config.yaml
intermediate_size: 256
rope_fraction: 0.5
bias: "none"
init_std_qkv: 0.0469
init_std_up: 0.0469
init_std_down: 0.0
learning_rate: 0.00257
lr_head: 0.0139
max_steps: 5610
dataset: "wikipedia_en"
Each number is 500 + 40 x the weight over its row's rms, rounded and kept within 0 to 999. Layers, rows and columns count from 0. Numbers have three digits each. The size before them is the row's rms in percent of the matrix's.

# layer 3 MLP gate, 256x128, rms 0.0968, rows 17-53, columns 0-127
100:455463565565529468521524447459532550556519496549503516517415498467473513462480487505463484504417522485539498455491541496458431529537608495438518440558484444573550534573479529489521553434523499522524454491490524490545456576479519467487622474502467488520459466571477503458464478517518479507431511550447514455525548475441514556491505491437453503532510550556476549467553526510488525477515
103:526453548523528497494542458476459453576446526503571438478504504488532452511523536502502492500487526465577460519463553500452462516488509492538461470434541465585460531530448501518475493472559473550469487397466513544544556507600531482470473564517553458506500513558556509565404504497509451514456464484532546545569506487465588525493549510423481497496579551481509484496524487475497575479491
100:523509541489485544516470504481444490509528548527504454447598524410420408529487512453528490458504503523503419505518528463484521492481516524514452484519560489456522507583597482488454437438523560420465523484514528486533469469490553531488563487429493495500539490413513476444487529512497522420483505513533480487456500545518541580468523475479538504617470573539536514526533534460481511502546
096:478488485427458469519481444532597487464550507540472488488586464400452469526497469524428552502526524502458525537491627510475467521533469476459534452502496545438496499499528449478460494500450538460496583533565462556533536482476501510526426487587477539468546513427446504483429531553550537557518529532542488513483481491471505596492532497482514503490519543508523522516529582543471514490505
099:470485504554503523561494506507539455547452551502530501542513501507424494516495513495496467453460495498460497434450458469440550511483541431469496541532542506486524513509459439530495511509407461527492495522485495529440478437519447391476436503558487499463568482532428449523540525508503512447543401471508508447532521550511539557478515472562422586524498486447497447465400500491462434549476
103:521504475420529525491421517477471454466503523461483549467526474551504498492529446445409509504545515506489510481480485521467516521498493585463518474480449483431487482523564524468462498446443501426433448551525480467512558453487499492500503516462506422555500471449488417503474595509574563523403509495593500562522477495536492490483463467531495562511488508508575420517592523472524471458493
103:476517459554448497515476538472516510502490501502536443509471554471422462538413486528560439406492537489532544584523473528506511491507449511472542621509524437536494445455493533493443494476515525478492493460489509540518556492508490560522577455470476418488504477482532570493540485486448494553556486519499447412501511502539488550522480462457533432434549495476526465411501520526480516456413
096:387589501535534479504533461597514518583454464575481491495431642532498507468545444509502471568477515484470497486488471466475472548443483509550426540529517422558491505564462556527454489505484491537473558467510501504483494485516426446508460505470564530486470580483456478495494487478547558482519453443519525480543540528493507457495558496514501463521514510482500546437483513479551489459506
099:491555430557427429462456548572540525504469523541485495479479599477547447460530454487515540490511432588478499473459542457524527585507565556567519418503538473535517502499538508514458441547546472462514488497524447530449532506448471468535463545517517445505461509505461477490528542502560529450538449467524606496525579523492444501450551550505496466490464509551485510531504502526509455494479
099:504452630524512504500412506530552494512476509536492542497523535529522586589473549480458536599479465500503483516535472502526452512529516471547528492502558496512424474551491544508503499519468483486516544435459527591510440489462517554520517447522599457510495530504524494470533572463561483461482575442491464598449497532524488499538507527511506546462605486518523486492455468508467498458489
098:449546535436415538530378483552455467509557514547527537480491441473508507534494503446531549448476496513497494469499557501499523453476483442479500508488506511444439501490503510466436460497531504493488471526578526491499550467506514504573413469506513555440557440549512540505512530596474466482531534476478522517551440448565524536500545449544478504473533553406481444525546490447486564496565
097:499488483520538560490536483462529527524556453541504538577496544540550556485444420515499468517524494458509518506586488572524543494539469470542445479459521504519462385538443492572511472488487516498581545520494511524453496469419436499440490460490483519524536507421530475513527449573490469450512533567446474496467419430469427472512469479518522513490518472511433490435504423475547471479506
102:512463493478489556555482450517400538507505511501505546460423523560560542519459481477581548514583593536544456518523544495520504497453573490502532496498594470542450490524514422556520523521496520563509499503506437576457469433479493566460531365523445502552548524465477485482469553484471490511517519480486573490518513457492513490525514494430444492489533481463524459541487523487504523496546
101:494481515568555559496460531460522516512455436524453462456547509490507455514467571491534538487516553538540511452528497517562546485520578487486542460497530525469513497412447446455516589409434480556548529497487503475503457487600542545481485501497448532513549398495461449499517462489464522522471520540475485505470486379502440495504551517477514462536502430455494517571506505568525515472517
100:490480481487420500476465568564559479523418555423533471563471522541426493466542480533577496482521486443445478497529529460545509505451529451483476570527516525500477494503515458464457494468474583508530515560556511474462520489417504562476510453473536544430457498541457428473443488495514481499463501527468516515506530440546472431508553472479541482475499543533541480445494515577573463496403
094:535471556494543486467511515511420440532531457576521483516505517492515508501408428496498521564534487479473551520467493573476483481530497490572508548496565578566484498534495477428574490497551529534550531504543560497567451504492519465510531492438479495512515572483574508538505592562451565564450491447443492489483463489504475521480553471474544568527474550490415515523503548484500501492419
096:467523487546431476525498443516543538539514507478497532441510483450490531547493444503483503429509498533475514432492562485500560504446517475534499428484491497461505497547450524468488579466596507500489463532578550477547448535481459463420451504568509428533581500527533548497554546502549506485496554560476494472522456412506579519503449437458505506480443555530539526472407520500526546510545
103:468487559483490502579528532540505559558535518486476480468522487601483498505424464516482501486443504535547494554490531476507481586552488496554630492467522486536476528454470514553483537505475503442481511503528526480447435510488558413527498557530495558475509511531466564548524464473520472522423563546442458485514532491535459477447491530613448479534511540512498525456505461506463516596509
097:488495496470598447486521459460478533456552491442512519520565498457514532449503499475474472498506490492557548551526529447545457507499500462567500491481431513428498501542479442468518491480544453472457485515507559470448513502517508448522511506496428521567508510503524462450461478448516542593406513591470419531468510423496463489448531481529485448514473508505511597463577464464512592433515
099:474514478470494443509474495579465499516518529539410532513424542529532548508514447557500436482516481547510500507415512518402448518566544518514472519523456516493444523441559522528488426490480471485485486488489509511516502505492446501456464577470518526425459511450554448512458500553550462494516488444459438511529473486481449567513508588447538517425455548512452491487482470569545472421426
098:466559457453505487570483493558603544471516487492495492549530573520445427497523458421433510589524443549459491492570585528521447472470512481465534477538428586552506478497519496490533517483561510436539495474469519455532453510534471463507574488516535539444467495453497449525529512479549470448528546477477543449469482506494492504517465500544504525477437487556536514486398500511522451448523
098:496504493481459501443515494554482464449546465531500491460567489475534441522498527486498486472483465528547477449519502472490433466435490480467458535616499460523459494562415531511449482480484527459467471605542524536473467476456557524489532532440523477496528546440513507503571456491489562568501489487525467459497487465475462441501526556543515471505588416470553406530485472484512475385498
098:589499523492471470459541497477450505571534442478500511483480597540445500474522528535467414465510436605489489556500533469528414462500486527442554505445458445566527466479443455580458537501500482492520503517464511502528466499520584544523491514531469561437469542580539496479469457446546576565529515511552457525483425498469480486545502509508551520496525430507479509506501510477528504541453
100:512547543457509448532543537513535489490496501508548475449453547523489500503527580497462476498478489508450495559419479522508366518477526509487507568523498467546472441550522439506488535475512558498431453526502422412424498471485505494503497399529480476533459536408553563539544463514447505466468474535560532467486527524463536560495578540533468486510525503480479466481513515492607478513523
099:472492562530481447616477448495545497545550443532493550441537449475534475510555494516526510490470561493471534517535560476514545556546527418469520530558560535621551448522525442510525451464562442470457517499503456506514441488489514461476531511506486566470546539554512559463490500498417475512537530527532542457473498447514456464552497438504478524526456500422474534457517523509467551543504
097:523531595455562472547494537520495510489452424470504493520427585489497511450498502426565470460500489517474502504454408452443492546473544465511564540529435457506497439567548486544467567508414457469525555497497437495474486476494519467516433515549446456452526505539434517469495525540483551517525507513552490452484555535470486508463494512517577490465496523547570489419490492478461483568465
097:461478525476500506539424550484495423483513477512425594528491612436517501486503566570486486561393521494481509410451539543464459515462507519460496556512466523515487565502481578413556509529467499526496481430471476500519471502508488504517533434504504572502513461497462484475525448572427538483502524454473488470478551496503534542497492490465493481467548504531441515552445468512420456540479
101:523497478495500531485462542436515532488508452527426503492490534520470424483537441492527538511516476509487461506576479498515514458477499556559523460538497486474526520466590499508529488586480541519506476565508469493485504552513462471438485528403577484478573480477453464565482451480485634539538462526512426487540566472528518526502520486488571509541562575544458434444517451473488441469450
105:471531476554512436445531492495456502590557459405455441478446462567447485544521532494493435493461450513531544506517513513554522549560528500561451472427463508536530462439509505479496522473503454525448546531478432427515495472502511446490509519433521566472562453510447466598516535524487536501410509512512506480453487546440465483478436436496503526533500500582512516481529447482534505453506
100:470531501560468429478535547495488474515482577565437518423442550564480537531521477482503476521531486505525468545521498476471503540523462505486432483500561540524526541491480600482504579461444597493448486502446583469493557527489523502525485494510506479481486541493511556502523456514507521487520537547468481447469553503531490489518525536536430525527395487549476585467427553572441569543491
108:493461542428534526578543502535548511539517506407514490515461485482552495487446529525531513459478506455463506497525504541500490466479545581547497434533526475398547447481579493465547506534524531550505513441500580470549517408568496449518416465497455482505514514498489411502480510530513533479549540474434562536494531410573513483514521497547519525475521551420509458492444491474476496454506
104:481544515495457521550495471546513466507484590502465546410472484471506479508498507436529482487488527532535427522533514496468548445487541572489499468575556514535492446546478493431457522445521506452443451574517499460446466427480477527507526471534516579510434458544487464509470553510543467461430500530459535525571475571530533527499540474452548484493537473600465585540525474451479511477560
106:519513485551487513497490472511489499440488498477491485417498457514462467526464465521434551506459518516519502531504534529500425483521544470548543452429485387517604504483532480456524436439461490459570501514450534538473473553563496572492495486452524466556483572537487432518521530484572448477504470555458484560598464541558521562529576455448465505491537521466516535474480455477469489537538
107:432552539523539439495476476508518501558460470480432475423501464555452485515522421437502499485468548461549553521453557557574519558465546472558512443507472476504517575534508509412525533483516545545454493498505459468542462521507510477571476393475574456520559565503476516513502543498527496584449526533512533511508490468533466451468511486454443521490467586507522494550556486475456499540514
095:510519514461433491509523417512414547490522456530533561496390483435484423511456543411539559496557477563535472523536518436499512600412479497475474529470463505470546483470459550535509473421490490515505523526571521482454531507574474500494479497515467466535540490532457465492465515459499490578445544519467446581516565526535522537465519485463527496490467489492493484511526450497441566505515
091:498441469498523485508451581529460491409471485609505461494540504473521465466518481470426428548513428554512475512527461452511443518485497589511479544538488508475469502421444467559498518528497536554459519502512474510470569440453448451443485467455467526500563423431531405478497567465515486490483469429498541517473536515515449552499527540521450568527495475509474465492543521466510455528499
106:525552523480514498520511553501515437500485427518495521515516517414484523498546565535504552452469478548446539570450542446515427514452457540490523468516424467531509512444502579494521499481444443472577570515419440416433471521513463420455429475461479494461433550498493480569494540453541531510505510512471573455484493517472445535482504546505475514506479455519538521490547550455491550505544
# layer 3 MLP up, 256x128, rms 0.0966, rows 17-52, columns 0-127
100:516537444479470506466457485612413476422492499530421556468536520512489516483488533458512446502528521536529517512488424465542465542501478556542478431509465552489436553491546526478495420519464454477543548549551502455424498420509541471453443551554506480522493529474544489605465514475472521479514474471498465539478532552535474507480479543541526566430470477483511481570465511419499504466482
107:508535489475426486557558547502455507457527442496522589532576579423496553564488475471413508507493494537519532484455512531512472559566499472555511542492505465546483478546468573499498504436558503432439482479507520425506407530495462476482482506519510486517548562471569527531457424472487503492493502537515509527516473520525476580527471477452423476481489518463437465536563531543519504583525
101:416518458478408540473552469472440495559472495505462493509455523463491444529463516573550519562519551487538447422525506422413551550489431517552470545497587511479473489511499527513480554495496581523485468500490534525567512487541532543486514447471483524533461481524452476491597494528531482514415492560471436488534512534507576465530466490504535449472463531506551481529520470498475574452530
098:496432459454519466463523543530508443490517447454467485472504427513476457461469466473493501453453496541438472470559511465566503502464463474429574471441452423519519548505575499480473559510418471495499502498494495450473507483433468452525444449485466484461551472513500494510490564458576450482432484517459503510455491474495411523486471509406468567537487509552470543539437421558500520559494
100:418500487533487491546484491543491469510555489536519521533540510538498520549480458457458501531508525570539509446485526440513497482502482487459500558574537534453499559504501433466531554569424545506516540565461566452518412525472358432469519505493475512545434483495547464571515482514495547467472449506475496459489523495516573533435503500499448475516463507569477475528449424562441515523523
102:420455484458468463447476448461489445498585492479453529500532462529503503484452528502539536559449442474460456459522544497451606486519568543477508514514417497537547536528484479452512500497553547543456488514445395576492492506463481508556501499473425501475561516463574453557481556526437456507439473470423517515557468511459501420494530493557540498531496533508515464521499524541478506470520
101:510433541502483512462453513526505491470474505499463509469557501488530503526461522483451503501408496606386520464490509517506396552465510529488474489480477485473550539482456492485500538503446395540535505419525474382523488480510517438507462491485508487430514477500540566514506551525467414414428520507454469582528512506452487523489514520493498494441471512475458481551542511546481474456434
094:566456523522494475476465516451493539412528501524531494489544470500493472494553517457486542574448506491522555493524473454421521514479407531501540540460495507473456453589525450539523478492524488524494416541588473506438454525476549542504497511577505497531507483527431525461510557489419532569568552456547418507465500487481484530468522516546466542487402484530459470441554517544513504559510
098:460484585430524463497549578474603491448475478438468479553509446500477491487500548574476456542483483545487473539490456480482511503518444467468528498478454503505509496468456494540487563440546515520501515490440500455487471494577501495476519494584466569448512484514572482502407522462478469554506536501538424498389452502482506528616489487513502534493507472484511518482492557555573487509570
098:559587524563482517523508510468561523475548497422511457440544507563505448506514422473504535476506499521490484531495515475549495502446476441498507511478419489480579402451577476570490458534473538533461521505522515443469526531521510512456492494448510504439486499591444532480461483554479562536536472558562420522448521484478593511529468465504551526529442490509517559469562465492553476488474
101:530475539410499542519491526547479506508558467514536532473530415406522507579484543442541500483443462477464452534541408521494551497484513507451541472493455493495499532501588563512533485482521551455483525540448506489472563410490563438511461483419452541443443500519428489447503535519537481510493511498576505481512543531491419574513526441558527545432518485513547512502488537490520487485500
095:495405505520464536585476519496447491534453485501485568464418494432481517505440492500526441472488558527396452505547446513467591519515494557469437477486508433493538497482542513491438497478497564518481544504536524538527490511507521431420444493424449491482511479516488544513377501525509504502508515507379419505490498499482497511505513518499503545545519496463480487517429441485437512498534
101:476514457528559462466460486497437528534542460433473446609509507599501480458453439507513467510489458539455500531465510457515489527479509546431487539498517462509544481515516540484535479467564586496481497521549495415486502595528484562499507516443449497544504561537496482449429529498489556455538497561503416475501510450505569447501513495506546542469588553477541524532510500579530484457519
099:511511587514498429470525501579419525512491478540518502483467577460532574475480495482494572449585455470514528469439520538450452511493478508459510494513530477566504456480500448479511404524495504461544568554473484537597469510484520441477492558489482471545514519435449527554443473554479533519519491503443499529567536491555479537510512533470425476534433559532463448523486479493464457423504
098:512422492528488539515514500479479521511480496388528431528491477501494505481468556560536470562488468497550517557495464548465392543476473508489544525553461480473507507437425460550487461513508477500502512486514494498486420502487446550513518497487493539547532523568546468487434532500505544538429438448507419544523572441459480565522500485478491536591413497543578502461556449488513460538474
095:483493456562477481513547396488529496500587561465570537517510527477540479569477521428475482430526507464494500537520497482500542544462489545541523515525474479517538483526535498439422468476498506472491492469482553475513444449552475448545558521445493554472465498479446557503418412523512440492521561522574470452501524504440526562491516579500406467496544497497518462417465511540487519545543
098:501520493492484482484552539524562489553432521431497492443520486447487527474506459506465452446472515524513537546541567461470475529489553509484539471484453473441523525512443523488502569435597491495470457477594514487481513512439525559492501481515509392447551536551481458478495437504563506527517492578512416463553525456432473423503498504519480570494396506468522508471472495450542516433508
106:500455540563480494472481564560456514499510540523558459514415525484588457519519383507472512531533447426520522433510521525495547487484503520568559480486488519569553523555500589451464534495453469540535516460473523491534540469498439494577464488491514504574535524427494526494535475503573486517566495519550515475498549510501526449457542479479431502513434606456440479489481502471519498496515
099:515508499539496541483539514536555549529501546476433524488453444488499487500508583537510580477514485514513495397473479483507513463462510611473448466471599495461569516453487503562503568481502484454481517569479502461474578508524464607419456433547484503468485556534493542499563512499487537530529540527455499481474484471533537479523439466480511541498497486500540432555417484459493557480446
098:512543414543550450545455496480457493480564507515506567523500536527453476468577652586498550522446546479516557502463556488482501529531474508441512560444514482561528570549522497479548537460411558520548499482509483440458511509501551400533495532526504454541436465469535516502500467531500493489542532516539478446476465506456515480504495510543512459500511484558528562576477500511487466499503
102:441481516496516468495467503485514499537539478490411444492476474549568547457442548390506570416485455569503535528491492516474542460512447483494537550457407527496582543410511570496492524545551484507464513475488492541498461517517496487468445445475487483467524549513526501514406391507471468541484513477483492536565445508548506497597494542492483505501507524540457469514484528524481504462426
099:515478513478565555433493508510526462564532501443525497493509470493493524489556538452554415553483530462430462458492487584498473482569503530586481476465477518561518487474589506436500505487589527505423516461494449451453512398537494467480478496447492540530511500536532489417512521504545504466534456482544466518488509427479470519474515470557473492459423491560442508513515469488553570580490
095:583529437524470533540480477430450551477512515508424525574504476497424459562460479548514441494487478520447469491535482465457510549513423472454515470501449492531475494518494584525507566517545529486488464425469510481505484521515552476468474517520442540481521523504476623435541519466475547545521508479460464473517422471532615496505424481525488540537493521533455483555569535461553486526517
099:458523449523419470519505603460501544482451459490586513536494542448462529531435467479516486576517507492524513522486557539504505543451483466512533528472470498482531536473467514546493523491502488449500539499563606561517503559555452519535506490566555474479498508562559531436520537472449506427507425499506522420479521458483530453587518510540400528467527462439498491504477581506512467468493
099:508499567477511500512513488552567520412493538454499508564554479502542482539501533559489511513435536492475561511432509449511491521467494481501538597533487537574542591538490404510471487484528531428471545535452496496436459491494492518431472462525514567469581495454429507464495530544458456539496445518490506503456469489545440477598548528467450452525482527490489481423563524495503495524556
096:441486475465421526505539596515452526491447535518555414515527472491540457481523464605416489543468456535485475500543523523495392476497472493516464444502499500545485542530496478462539459530525529491442458461495519493500466492534516522516503503501580517461485487477508547489552469422458468481515435461508568484497465563441459494538595493511399551459532492471488497511532517513608467491515
098:488546584573457490537445503512539529405501549519442523493452528501518490482528539496490499523452444542507537451478504553496497546477482480600551466467431442552518492532435483560456474509520465529494528535479489532506430516499408540443489507496510536505460444481465531510501444511454469512485516476456520485445538489427580493547545497422419492461488578571503494522468477566554542478456
098:506482463443509510530466453503602419527495483444512504538529474533509511428520522483489477460502514493565510460420542528490536467465540544456566465537501476443482527538489488470526492520496562491481511475458489451526492471447494481575479501497518485460457477462610476423497510503559411490460488425537560517450497555442437510482560505520433445451402459489541513510444543506543567507521
105:459490498427529537495469496519446426464531531426511489562489582457516509508559528582508491524500528497509507535424559468478408480539505506522522471492458499506482490418505518461442412472470488414500464459461515527450470463474436492529468493499541514492542503546502506534474467485496493486425537471500575539558484448548431593479553519534516531505600501479451488565553450475472513531537
101:488508513499493536493462464544473457526483523480500458435519337501515501438491454384534466446500542512543497501496518483449550502444570540499538489522453455493474477527453445478558476546545579553497520510503456478520508514502526474494516507521459469468483551520515467511485437419575549491457525496474417491480466508523521455524452472589511503523451586506551460540551427525483516527518
105:436442563540543522526515482498589429495530450503482455462553493541545485486524538397546533450494478470523536504461491522519523509515521557593555548516514494404499486537526427475498439504464535484468514496533477516543534476472457507541535457524560485406480431549562451490527476507504518481497526528555521461432442491521515567495573458463495456496483514495497506469571488481510588473569
100:476478467475573547537627494455518480494480537488575506551474485576460466447562484570474511542493510467415565494545527513520514500523539487497529437571480565571540550537511454466529528559547526544594538533497553520487486462520483507499457532495530520486500511466470511507516548484506452546532512426519559482479515511518503464475481524484495578424467487453457566471457511594516456545504
106:565482552490463549457558463456516500471485462548476486489501501493488477426499463475461516507525510571466503481474384541523557508499517427489441510502571486475483395488493493486456495446471500525485501551464570555516532563549539517450480482474553464512473494462422410562552480495554486500497544606492490568524432563555469416490505497466517486494526528524473533534498466525517533459448
103:491528451507441501553471510478550522465509502507455539490551491519502523495505486486459444519517500433450565464480550567498538509453469492560508545422410530498551529503443486503501495483527560519458478384559524467492534523489451564554444553539501502502572526509527517459573481571475548489554467515550571413465404472527539494497511424545546500483538511458503487493512548490584495490473
096:499423541531486568499416463465484470528457452539451545577498538447564449569497501505520551559446514514473556565537516554502478478507507477448512577541483481470514486604485464495495486482536475526486542455477437469498556430476497520506540440504489518426468524545531480451489506565478426486505469381528549416460495541507495503453515466497433470466488499515504526494458471560487491521458
092:532486505470532433493518531484495489453572511539537533489552536462568464572419467490449512512509497549484471548511504563533514450541485585538465460492510532443500512464466487490495490589512504503503508483501520504500525497497439464518464517453446508555540452425550516573564582512531495573470505467466568484476474486536547501493549549547454505454587458491477493510436397548563488447435
# layer 3 MLP down (transposed), 256x128, rms 0.0907, rows 17-52, columns 0-127
097:480513518535530449486524494451496498438340433490488487512448464504430513518510491562489516512382476520520434493522487537501479526576533512466524525484500456544561480523495508518499480489553519478551445501475461496483477536510445447557528486449465496489544553464473468496487476540558539518547323491572503540519500488471519509515491512508498477547518461445513464494529551578508523512527
105:488573464509509526434493419473497462508552386593491500499509561574509406483573535561619429503516517550448511492545546514495496502443530542490481518493477514482492543475508426494484569488534527519470476487527476514433473473507534445503541509504494487496559591453536470568470518511485493469521605486531514530500525506459476498483500554478488523536491526521449528553534521537491553509440
097:519493456536464490558423499447525440481543475464483507471515482543598543476516506566508485453501554441445549503492442447500517458468434421480550582584429526567467529499448510478538556541462486542476475568504493522516488526549421419473477512511502525490469523548485482489561452493492447518473559504479535547518485482434502475512488556566518411527532486487478446497567478515460503456503
100:521474456413486497483454508526503490537600524473508526446528527528489439450425525535474538577541502490510488603551549498483526460526512523454484479547544614474521420540570441425507521520446487537458481500492475530512447505480533505463456459517512489522514461415448485506449531539524487510501574469540464407507459480485504472512483430500526539477514500527476544527491515503602531531453
097:442507436480464565538504518499498493507585516483531507483580468520486557555494516432513495457568524497510492512496600523507504513516457524559538522497471489434467509494520525529530476456431493521500507498510558481518523463545550492507560442540491486553438516483527482530493479451544550521498721490487465507481395497479544515499519493520498418513465509482471559466477496502471496532493
101:469541496473467494420526477489443451492536494521532488482479542490570499509454464520514573513433463581537479480567544603493534509523474546591450483469486413563506451494438477443461427540531575584428466509459434550543507484463489510472474516503454462495449552435531468528525513534509458494508547463533502480489461518462503524525470490488569527503564513513497512522535448502550546482439
103:496446492458535452488481523471463473480548505443523513532441473469523376499502516495579421472554532499523518552467534551512451472438446508485505553529440557569485550495516472549482434494484525420482515522537499505468510529509520530525518529512460497514499396419512481591473547517439536446489540461516478539459569507507465505535534456482465531455573477530479518468408479432532462481512
098:474572526517494426518491497568521479531401427511485500549457579502506476525453485504504478536507495474530527501504420474433496485455574459466449504525531456569542536559441509478444532523532487522507447470496454522489481475479496517499470514489531557452462493491472476478524537489538471398523392466488551447522399555457558551526486498555454507512516448516541556485522457493538422555486
096:545547467506465430531490547504504507448424504482487473483459388493500424535557427525523503543416521630454505512480476490541486542489453495535550469487500499523603497501520480541486524490504514455514458562518509541519503429480534542507420531599518596533500391449521560482494490434530517466509420451504483499479467503499472506537507512480495524477475524485506442498483482502523487474500
098:550472558534509492512438517601516532515477489498495525486485519507504553563472572499473463477538463479560483490475505526438484506526569452564494475560476566567430524506518477506464500487496566470434594524512441582444493434487481469456479450525531530611530540532521459457440545478575476456558471431455534509477514584430479500494485532506479535466518473491481492551521492549520492512499
096:499502518512490518566498508506398518451514548544513495475495548479499531518510451523499485471673514461508543453540473466535493516444499494487476547482562580468504516474471481436502487551523473474475557409540488503512505481469430509511493555569436467521534432538457477503495470454539513478484553507420562481496467465537499458530499510485505555442504489494486478473419456544469530404568
098:531522481472559469496521490528549461494629492521578507464523495556451412507505526524489549540482485523590465484466570445494463524494510506474514455548495548469502453442532498440506416452530429517488489517506479446479542483490506516480632507515511526522530476544478500471585502457550513514489519517546540492508492493526451454487536470529493400503504565411483465538497514571521494565532
102:514519557451506523562473524488486382458455599530462518504553535494475587566499591456461493494438479475537492505535506496515496490573476506473491460465492448491516499445463501397513538509478466474537547476510445539555477454476575521517560466441431472484469550519509486429583547483547445493440510442510477477445472593513501482499492439481543474465472536530487517504524525496524484481522
099:524494486477465460508480546501523478530451494424485471478510529480545419497525424506483521534541512523435534461521509488501454569482481484462485468457496562536506511571554501609512561500478466508406539453472415508472507470554503503442457477533481567504539527474550416459542485453440510524447381491540476448540474523500545504514487531453458467484451442436548487557512518486534462465541
101:564458550546511472462499479561531510547547553508508493505490546522599552488530442554480474522523551460471486550468486443498534463541539423404469552535457557550512477455514502508514523514524512487512431500568494469464500492425471516471436466440529516480542485565518507498495495555546406546463396529492539481517544497519482506544462492560527558515421463508510429500503472554552556496503
095:511496489435507469479460491551487575528487513563479501591524475493546529397555582484501468454476499456491494474513493530532495599503535515499425510464475465480466532549505536544505492534481467465488554504532447510416443456478581510514468489540491578524509546529526522532546501493445489508553374498538511441573549486527469507523481473476553546482508478493488462476577564453531512523572
098:471631480537459533600525464496491435480542514474471480471548527450494496481472537463514479452558603479548514464498535534487480489536470567508422519558546450531497424525495473491510492491494515494444532421535499502503438557537446497493534467511498435491535482439472515503548452500515553446432615510497492500471509502487505555484472516466474465487542471486522565517439426544462510546539
104:485546540515425471460494511533507465483484425589542550490487428538560435426485518493469574554540480558467484481512528450513474492474514519513516503485486491515466452521516566489500528442571400484488547523537532451457566445511517486586542550512547504559553579477529456475526526467548435571514485540459503471523499514463520533492445540514509574566488533548476426506498499529535496454531
098:489508510537448530480499560458508445500542522533430486523591490511493584566503498498458446557427570474511496481483512521466471528496445468523456515551550521506507491542474508463475502554563539481513504468572495467505484437493512470484518509515538569448494565499476455466442474517466538385514427498580550414493481519500475527529579417532449462537522472478524561523443504507567469548519
101:445537431486436448448481517520549510540436445449504524488436513485524504561558571573486497431558559556543476487507523511486489580563402573475500535586499529565457466534575479527503469525487525524506553452520428493464531538536523494503557521483527525565530523498496513461442508518460470505447530472520503455567435459484460574483535492448506509493471513487442458474522511505501471526543
101:483469525482496498474545443505530480546489476478479491474480489474454506474488496495423553562448553541501532474479452434492468461542535479504555518550499623593511524517482470496477534500531450568543414540508503564511505500480420449501510421467554519475521540448488522467497526502501519529510346467468485428511522492517494499628440484513494467519475511517517539547491506561525497452485
098:476472528429485542467573584480548562495442432516460483560489444469469517418468443451477411507566434552409510542534467484507489563500522502474515490447491576436444480504502555444523514452423514497488466562492458563516536524436516508514509518498538516457495545474519497480451535531466522439514448481531542515549453536538513466493505453491528568483515575506448451518478482455520508506483
098:478577551470479494507567464495501525526626500458507485486498473431506569539449482566543475460540504437516503462515493539447451510516503522512496495517562463475441436521530456493551561462552463571437467473532506513532490501517507518461479462475551405549457451495427538468521497508514519454517611539490491498517435439506471554520514518427455454463538493444476571520457489524472478487538
099:491495493463432512548465553528505479488557494483563461531447515458405438494506440523508470526444546480490534538475570551479457595473457511482530515493434475486525508490453439526515504425485461484467547499481547501518474527546522483530524514540482456507494509518580550506493525474498501413461535530491562403444488475556509533610504473538429466513509503459498567549513564436520459568522
098:460473492502528461573420488506482507542578493475455525448504434546526456495514452519485426476603476564499468491532458439527493500506491502484481512466560650584520512528453517524510509446483469535535472516444456507483502541460459475519441577490515457526517538511460464528442525517440502477529599502488488513537509548491464550532462489501450509530446469517513415496504461440484561487536
096:528551505470496495505512543504445513563464482482526469524458475496475456472546504502474507521418467496558521516495462445449441530442531528525460471553435509450537496529514420553453527513516496487457485540531539534480497488513562507499438484509534565456528490425505541496546488399528466438548465501533498446477428530526484514448520528537475503488500416471437502487412397420576485579463
100:511461466479496571456430512428504479487552549553555440515496476529481492482480466478461500492561483502542464443509547511441490498480500524496478420531531470469458536501562540471480484547516484504465488536487575491533503536497520533490457487522517502491486524533528462412476453478504500546522651471468396580491439469492484473447539495522479446552522581482425515483522521491520528450391
099:574507490506537562457526505505568523536409524545533523467548504531448500562514559471579539559466523568558475451538424539479525487443484538536568510538465472526478458577495533502461481553461467541460532526480448529470510439512525448481487508547498529426579476523467478480422484485491504496555473417540510431546526510581445517516506514546497496541539487567466477545527512528500465538525
103:455458544494442452446416521484500526481414452508522392484504490441448441536490531508561507548552551476497480473501512430446521606525539583584477540486548489497563471553534452447490498489463515527507466488484481506469567528502501494453497543461457505470475436481477460476521514483443515538530459504519561509507464574418473466461515489516584495424553498502468511501510483527510515434490
098:534496480464464482437545497520563526522562456452520462525498428495471468505478557508517411514463523505464509387482495502477418503467498484493497559510473549517486515600476429497462534469543498466517519469552540539544545524531537501577490500516546612549461481478493573526512556481495476416470529465586531570501505521437501472489511468543536475444506400495512495528522532465506468545479
104:553533472497496562504448507531502539476448503551553509493459556474475472500469550575454545471571528518506552499603558577533520562474472476532481522510559555465437462577458549469525499555561550497468596428451529440471483462474488480434517579466491524579548543502492488499498450526510487546489558472483503502510493456450430473546501499482509525452546517429510472534509477469530531528511
102:480521562512513508431494454540505499590508526526557505532475498403444523495506532557489454560453560495510524500483445553498438576427474520472551509497496470518491443495475506545547503502486499483465538465499498464494560485489598471605433542482533453525495558571484538452471537474510465527529370473565508504525485489509491467526473503512517483418454529539468474485474460555557454514457
107:503481553451499512503511509562505436512538470509456530560453520579545546489513430533486491496498459498538524511465500470456519480464441506388391523444526535497476527503546553518473519475429513540492461556480446475521485510473480416414553566540440527527490425531463413554448504489478511522460530559462548471500496456490530487421543520437545530574501465466472480523487523529540519509496
103:517492468450491469500423536553435490490478517510557485461505513433560500487416563533481467493483444503609487443552417526477481483524449551509534496486516501516469524459471475534478501511567473501548509536469476459459456466506526517510512531516542446438420494553528435460500416558459469545465544529523474516475504471436521527514429521521515440508582525475609581539518477532515543498499
098:507540469497485543506522529514531545460286499500498486527508474464498487480507560503525520513552484544509475554514520523503529476454519522507471507527449477462448493458489502512475482529468525476549516499465548484471476532529494434531478518615541433521483405449436487476487405440516460518434427479566483543459544494513515469525496573491517481530496517490513452559506472490438528477460
090:486495455470481569510552470401453478581484522471553502419543446479507483459494524488483526516585450518474540487489567419480561506495486491504457445525605497465496467428467519493498516504469473492532548475453468449526467492551493500493467467498420492550445517473566513581518539507485521495476644482498520546434425496500559478476511480517509472465547500495513543558512537560518484493485